Weights of a small GPT-style language model, trained from scratch on English Wikipedia.
Size: 9 layers, width 768, 12 heads of 64, vocabulary 32000, 89.2M parameters.
Each number is 128 + 32 x the weight over its row's rms, rounded and kept within 0 to 255. Layers, rows and columns count from 0. The size above them is the row's rms in percent of the matrix's.

# layer 6 MLP up, 3072x768, rms 0.0295, rows 250-274, columns 384-447
size [102 100  99 103 101 102  97  98 106  99  94  95  98  96 101 100  93 100 107  94 101  95  95 104  96]
[[144 122  68 123 114 115 110 129 113 192 133 126 134 178  93 153 122  67 139 128 154 134 127 176  82 186 101 145  96 118  97 134  51 154 124  96 172 127 116  77 146 126 110  85 103 155 200 115 165 150 107 190 101  75 139 166 103 128 131 179 147 100 159 145]
 [126 106 123 142 148  70 150 149  86  81  53 144 152 147 137  82 148 148 162 135 164 149  89 109 166 163  74 117 113 115 145 123 211 132  89 146 148 153 154 169 168 150 119 161  85 128 115 127 139 163  91 118 115 150 134  86  81 168  74  97 129 134 115 106]
 [180  67 131  64 131 116 165 150 188 126 118 119 120 134  93  95 140 105 180 157 170  71 158 120 141 110 140  89 143 169 144 174 128 129 162 168  90  99 144 131  93 195 146 168  98  87  91  88  69 159 173 106 122 157  98 139 128 146 115 131 134 130 134 119]
 [204  78 100 149  79  93 117 109 110 167 130 107  83 161 111 117 119 124 110 149 119  69 101 170 103 153 112 138 109 177  87 121 198 142 116 134 147 176 122 123 132 124 173 159 151 108 137 142 121  66 121 126  87 156 152 129 156 166 157 114 135 108 138 109]
 [120 103 136  89  68  91 124 152  66  88 132  82  73 159 142 147 111  71 115 111 164 201 171 191  97 147 167  91 138 116  96 105 129 138 106 133  89 138 114  55 152 184 152  81  88 107 129 130 138 139 195 116 164  89 131 137 154 145  65 171 154 111 125 128]
 [157 103 141 137 147 190 137 108 138  92 117 170 110 209 108 134 152 103 157 101 162 167 158  98  97 165 132 157 142 127 120 132 176 113 129  89  98 151 154 182 164 185 137 113 119 126 171 112 141 102  86  90 129 163 136  99 174 109  92 140 138 116 169 123]
 [151 143 126 152 187  96 135 133 118 109  90 112 176 144 134 107 116  83 114 109 100 112 198 121 140 129  86 129  98 139 132  98 115  93 133 131 128 147 116  92 139  89 137 122 130 165  97 171  55 160  99 130 133 185 176 172  83 139  58 111 130 152 174 114]
 [164 127 125 126 125  77 136  82 122 139 116 105 148 123  88  88  39 137 118 152 152  75 116 169 118 121 165 134 174 164  80 182 127  88 105 163  80  95 142  96 134 147  51  96 106 156 135 103 119 150 134 148 135 121  93 187 115  76 163 124 141 144 131 180]
 [ 90 137 120 153 113 142 124 141 135 129 117 148 160 133  86 182 152 151 107 130  86 159 154 159 100 119 160  59 147 106 118 148 143 156 136 183 133 163 136 141 115 134 121  99 121 110 161 123 145 139 134 132 157  93  90 145  88 144 111 145  85  91  76 133]
 [117 164 110 122  99  93 147 120 129 125 161 137 113  46 118 158 112 134 128  82 116 113 164 112 110 176  59 165 182 148 137  90 131 121 186 123  96 132 144  79 184 107 127  61 134 157 128 136 119 136  97 138 120 136 119  96 159 133 189 146 120 141 126 135]
 [139 130 161 119 159 141 173 104 152 173 130 144 104  92  43 112 126 192 178 157 130 118 197 141 158 173 173 127 153 129 168 128 133 124 133 124 148 147 233  93 171 149 145 121 169 186 189 135 147 152 194 190 180 147 128 139 101  95 143 126 108  87 106 159]
 [ 98  91  89 102 129 148 110 138 139 157  64 117 118 169 134  63 148 118 184 191 166 124 125 147  97 134 141 128 141 146 159 154 148 173 134 107  94 178 134 117 114 142 139 106  99 171 139 200  82  62 164 134 123 186  80 136 156 122 144  93 148 132 142 103]
 [166 113  93 139 155  98 122  54 106 115 133  67 118 135 100 120 117 113 150 134  94 161 116 121  91 108 102 160  67 129 108 137 141 174 104 114  98 120 136  86 115 138 149 152 131 102 156 186 112 105  99 156 148 156  90 118 144 148 106 126 101 137 163 171]
 [126 113  98 138 140 134 131 109 157 123 136 127 133  77 140 109 106 132 108  89 113 160 132 194 169 145  87  72 125  64 131 140 146 170 119 118 123 142 141  80 108 147 132  83 108 115 183 100 116  54 118 214 133 125 189 129 124  87 139  96  76 137 103 128]
 [152 101 155 153  87 131 144 104 169  95 100 137  97 131 157 112 119 158 137 185 135 185 157 195  89 156 124 162 106  88 106 101 142 132  90 144 171 170 154 147 110  87  69 211 135 112 144 157 115 133 137 125 153 103 104  82  93  98 141 104 126  83 124 161]
 [ 98 167 139 119 219  59 105 129 158 171 132 115 154 126 138 116 199 113 129  64 111  89 139 143 105 152 112 101  91 132 148 173 133 172 101 112  56 159 116 151  81 199 120 135 131 152 108 148  85  85 130  87  70 121 128 141 134 131 133 186 106 159 167 116]
 [105 168 161  97 131 111 153  63 111 131  67 146 130 128 162 173 180 109 122 101 170 142 179 131 209 136 131 137 133 135 163 108 114  91 179  72 202  87 125 166 147  68  94 145 140  59 166 152 157 141 169  74 139 129 168  83 109 135 124 158 188 111 123 141]
 [123 112 175 126 127 170 122 148  71 141  94 134  84 158 126 108 154 210 115 127 127 117  85  74 153  68 159  78 142 167 102 135 171 162 133 139 121  87 105 165 163 174 122 114 113 114 151 133 133 133 140 105 103 176  70 117  94 180 131 129 162 115 136 101]
 [118  87 129 108  98 124 144 115 115 124 174  43 122 114 161 134 121 119 134 175 145  99 178 165 148 136 110  73 108 121 115  59 160 189  80 104  29 126 129  63  73  91 167 127 121 116 160 145 162 107 154 131 136 121  85 203  99 154  86 160 177 127 111  98]
 [ 85 101 186 163  97 129 138 114  97 126 143 118 114  70 123 102 113 118 150 181 152 143 127  98  65 138 119  57  85 147 170 218 155 142 116 147  93  95 119 142 124 130  66 207 118  91 138 147 120 130 138 169 107  97 124  95  88 136 140 183 159 136 144 125]
 [136 168 164 106 130 147 149 156 129 108  39 141 134 142  75  84 139 102 124 106 145 121  91 148 122 124 123 149 142 110 160 106 119  51 141 139 153 100 123 124  64  69 116 130 149  84 129 127 125 155 166 134 168 143 109 126 147  84 103 160 186 146  83 137]
 [147 144  99 143 145 150  86 187 139 150 198 171 150 135 109 123 178 174 129 105 109 105 144 124 128 146 122 133 207  75 113 107 139 187 146 143 178 130 170 204 132 129 148 149  86 175 152 159 165 138 128 107 126 112 110 174  98  94 105  86 129 132 156 127]
 [113 166 154  57 137 146 114 128 134  84 108 137 155  82 159 130 118  99 133 109 135  96 157 142 186 118 125 165 199  93 167 160 107  82  90 131  99 240 130 127 110  38 140 160  50 105  70 157 154 112 111  92 104 104 147 105 122 136 135 135 116  95 127 118]
 [139  83 135  75 143  99 177 107 150 128 170 135 118  51 136 147 146 131 144 143 135 116 124 140 101 164 118  96 172 161 166 128  86 104 125 167  66  96 120  59 118 144 165 156  87 126 114  99  61  91 159 148 186 131 168 121 125 109 158 135 128 178  87 153]
 [154  94 121  90 162 146 174  81  96 143 132 137 136  61 159 145 159 112 174 125 110 156 128 123 139 140 153 117 157  84 205 102 180 161 123  70 132  95 126 131 156 128  76 118 156 103  91 141  75 169 132 126  70 150  83  96 127 114 175 152 152 110 130 160]]
# layer 6 MLP down (transposed), 3072x768, rms 0.0295, rows 250-273, columns 384-447
size [103 101  92 105 102 102  95  96  99 102 101  98  93  99  98 102 101 103 102  98 106  99 100 101]
[[161 106 141  58 109 139 110 141 100  92  87 130 131 125  96 112 142 141 150 110 137  99 144 136 132 171  99 137 137  74 137 142 112  91  84 154 129 110 133 108 112 118 136  56 111 111 165 160 125 176 117 105 173 179 122 125 118 222 106 129 170 158 120 157]
 [ 84 182  83 152 135 153 107 137 108 134 178 116 132 139  86 152 177 121 104 119  65 117 125 132  83  98 110 101 198 177  89 142 206 118 160 172 136 116  91 133 158 155 117 145  76 144 168 130 137 176 142  96 149 179 110 108 145 166 121 140 172 117 118 210]
 [ 83 194 107 215  82 177 172 185 120 150 163 114 150 103 105 126 143 108 146 172 153 143 101 141 169  76  77 120  83 116 175 128 111 140 111 136 122 161 138 124 117 167  70 111  98 165 127 141 195 150 124 123 120 132 160 179  76  95 160 111 144 165 101 147]
 [176 168 120 153 172  77 119 150 107 135  50  91 111  94  76 112  77 129 125 139 180 125 115 155 126 183  96 147  90 145 106 145 109 155 123 157 129 133  60 133 164 104 130  78  52 107 199 123  96  99 153 113 108 174 179 100 113 159 149  84  84 106 136 143]
 [125  75 133  70  97  96 205 104 166  84 129  96 101 128  58 177  75 153 178 136 124 112 142 121 163 100 108 116 156 125 106 142 150 157  80  88 153 171 129  74  86 185 112 149 134 139 163 127  25 112 132 177 108  56 184 118 121 135 155 160 151 146  93 138]
 [141 136 138 182 137 144 146 181 115 163 186 140 129 147 154 127 158 137 128 119 102 127 111 129 132 148 142 134 242 154 100 158 208 155 157  86 104  91 148 146  48 119 141 125 116 117 123  72  91 128 109 139 173  91 110 121 148 130 132 139 120 151 216 143]
 [ 89 154 126 120 117 109  75 123 124 142 152 115 117  40  99 155 118 152  82 146 147 169  87  76 159 120 143  94  77 145 126 187 143 121 146 130  87 119 120 160  83 147  78 118 102 138 201 114 109 137  88 138 133 119 134 197 157 100 159 174  85 159 149 159]
 [147 143 126 107 179 143  99 121 162 149 139 177 105 135 126  35 120 209 132 121  88 114 117  70 172  97 145 161 153 138 147 147 100  35 186 134 111 109 202 112 164  89 153 184  97  97  77  85 109 145  90 179 166 132 162 105 152  86 146 166  97 140 171 117]
 [124 141  60 192  95 174  98 179  94 150 115 170 141 152 184  86 107 176 173 159  86 135  91 100 134 101 162 131 151 133 125 162 126 137 168 128 131 114 111  88 154 107 104 142 159 155 150 115 112 131  92 110 153 137  92  79 113 133  70 116 174 114 114 172]
 [120 133 170 145 150 102 128 133 156 119 125 128  87 136 105 107 116 121 120  63 183 178 108 117 204 158 176 161 150 143 162 129 129  80  97 143  84 158 120 134 132 143 140 127 132 123 177  95 155 121 123 145 155 108 145 144 101 141 155  93  81 101 206 113]
 [201 161 168 146 156 162 105 166  76 183 123  94 198 116  61 117 170 120 170  74 108 132 117 116 102 151 120 191 144  71  96 120 128  72 120 149  79 109 179 140 124  97 113 100 132  86 106 120 183  69 173  94 122  98 161 126 170  80  85  74 119 107 134 168]
 [130 133 109 163 152 109 130 188  74 121 154 118 107 137 161 115 147 160 180  98  51 117 161 149 110 105 175 167  89 143 172 121 124 112 110 111 121 146 112 140 118 163 141 131 133 111 159 129  86 185 136 144 199  84  94 155 128  70 132 114 167 107 123 116]
 [163 135 189 126 162 112 173 173 181 131 120 111  98 109 161 129 132 153  84 134 168 161 126 133 144 151 148 143 109 113 157 154  60 124  77 117 136 104 122 160 134  90  98 185 199 170  85 128 148 161 125 135 102  91 127 157  69 123  93 102 129 137 142 126]
 [111  87 102  63  74 134 136 158 134  94  94 123 104 147 130 189  84 180 170 139 125 148 104 149 122 144 101 128 168 110 132 122  87 115  79 143 147 134  85 143 145 104 100  77 103  60 118 139  85  79  67 122 108 120 192 147 108  87  86 147 127 109 106 135]
 [133 193 157 162 201  89 123  97 133 165  82 117 126 131  83  17 124 127 163 147 138 113 192 113 119 131 169 123 154 162 139 159  87 130 200 110  99 125 124  97 132 138 116 154 150 110 104 141 119 172  80 166  90 145 168 193 130 187 125  91 152 161 147 138]
 [158 159  94 175 116 162 211 143 160 197 126 131 110 107  94 119 111 111 159 118  84 102 148 128 161 172 172  94 100 136 178  98 120  63 160 174 164 129  78 116 108 128 114 100 143 194  84 145 110  69 136  40 180 153 163  63 104 144  58 112 174 112  97 154]
 [128 125 107 105 134 173 163 132 101 140 112 165 149 158  67 174 155 132 153 102 123 178  99 102 117 182 172 136 111 150 153 159  90 134 136 147 137  73 140  50 132 202 107  97 140  81 156 124  95 130 185 103  99 149 125 161 122 118  73  82 132 129 161 116]
 [126 130 153 172 185 114 179 164 147 133 115 117 163 128 148 112 165  99 117 117  94 106 124 154 100  77 138 104  94 116 122 173  40 176 115 122 128 130  88  73  87 103 121 139 127 122 140 128 134 158 131 202 137 175 130 139 139 118 112  80 197  83 157 160]
 [ 94 164 151 145 142 156  82 137 133 151 162 173 131  87 180 169 130 157  19 174 178 147 183  76 157 178 183 151 137 140 127 133 130 148 143 158 141 137 130 145 143 145 162 143 142 134  74 105 126 134 131 172  99  99 116 113 173  99 113  97 174 153 133 117]
 [125 105 150 127 154 103 172 111 156 112 156 117 121 130 161 128  66  96 155 141 185  84 148 137 132 105  85  88 138 110 146 104 149 131 112  91 125 121 129 158 135  99  80  77 101 128 149  98  92 141 153  93 150 109 168 152 129 130 135 133 107  79 129 124]
 [132 177 135 132 166 111  33  92  88 192 129 133 128 158 166 173 108 159 129 174 135  88 159 172  94  78 117  84 121 118  89 146 107 161  96 118 114 111 193 113 143 129 139 194 137 161 129 129 142 142 100 128 148 108 143 115  77 164 109 102 136  70 130 114]
 [126 129 216  73 178 133 137 152 138 118  79 139  93 177 189 113 199 102 159 129 158 142 135 115 105 160  94 101  53  52 148 132 180 125 164  57 142 123 121 109 139  69 125 168  73  89 125 116 116 173 135 155  95 102  34 135 132 164 151  63 131 113 123 108]
 [136 128  95 138  80 102 109 102 107 169 192 133 164 125 154  65 122 189 191  81 142 100 138 159 168 122 146 149 101 126 142 151  83 142 160 154 120 113  96 141 182 170 167 117 207 164 100 147 131 140 100 147 134 119 124 128 137 128 140 146 101 198 105 102]
 [192 131 119 128 116 130 130  60 107 126  89 114  79 154  58 137 180 132 161 106  83 155 121 146 122  90 147 106 147  87 111  79 148 103 158 160 116 116 108 117 126  92 162 121 161  74 150  59  82 162  97 193  90 133 113 138 124 153 174 137 123  63 144 190]]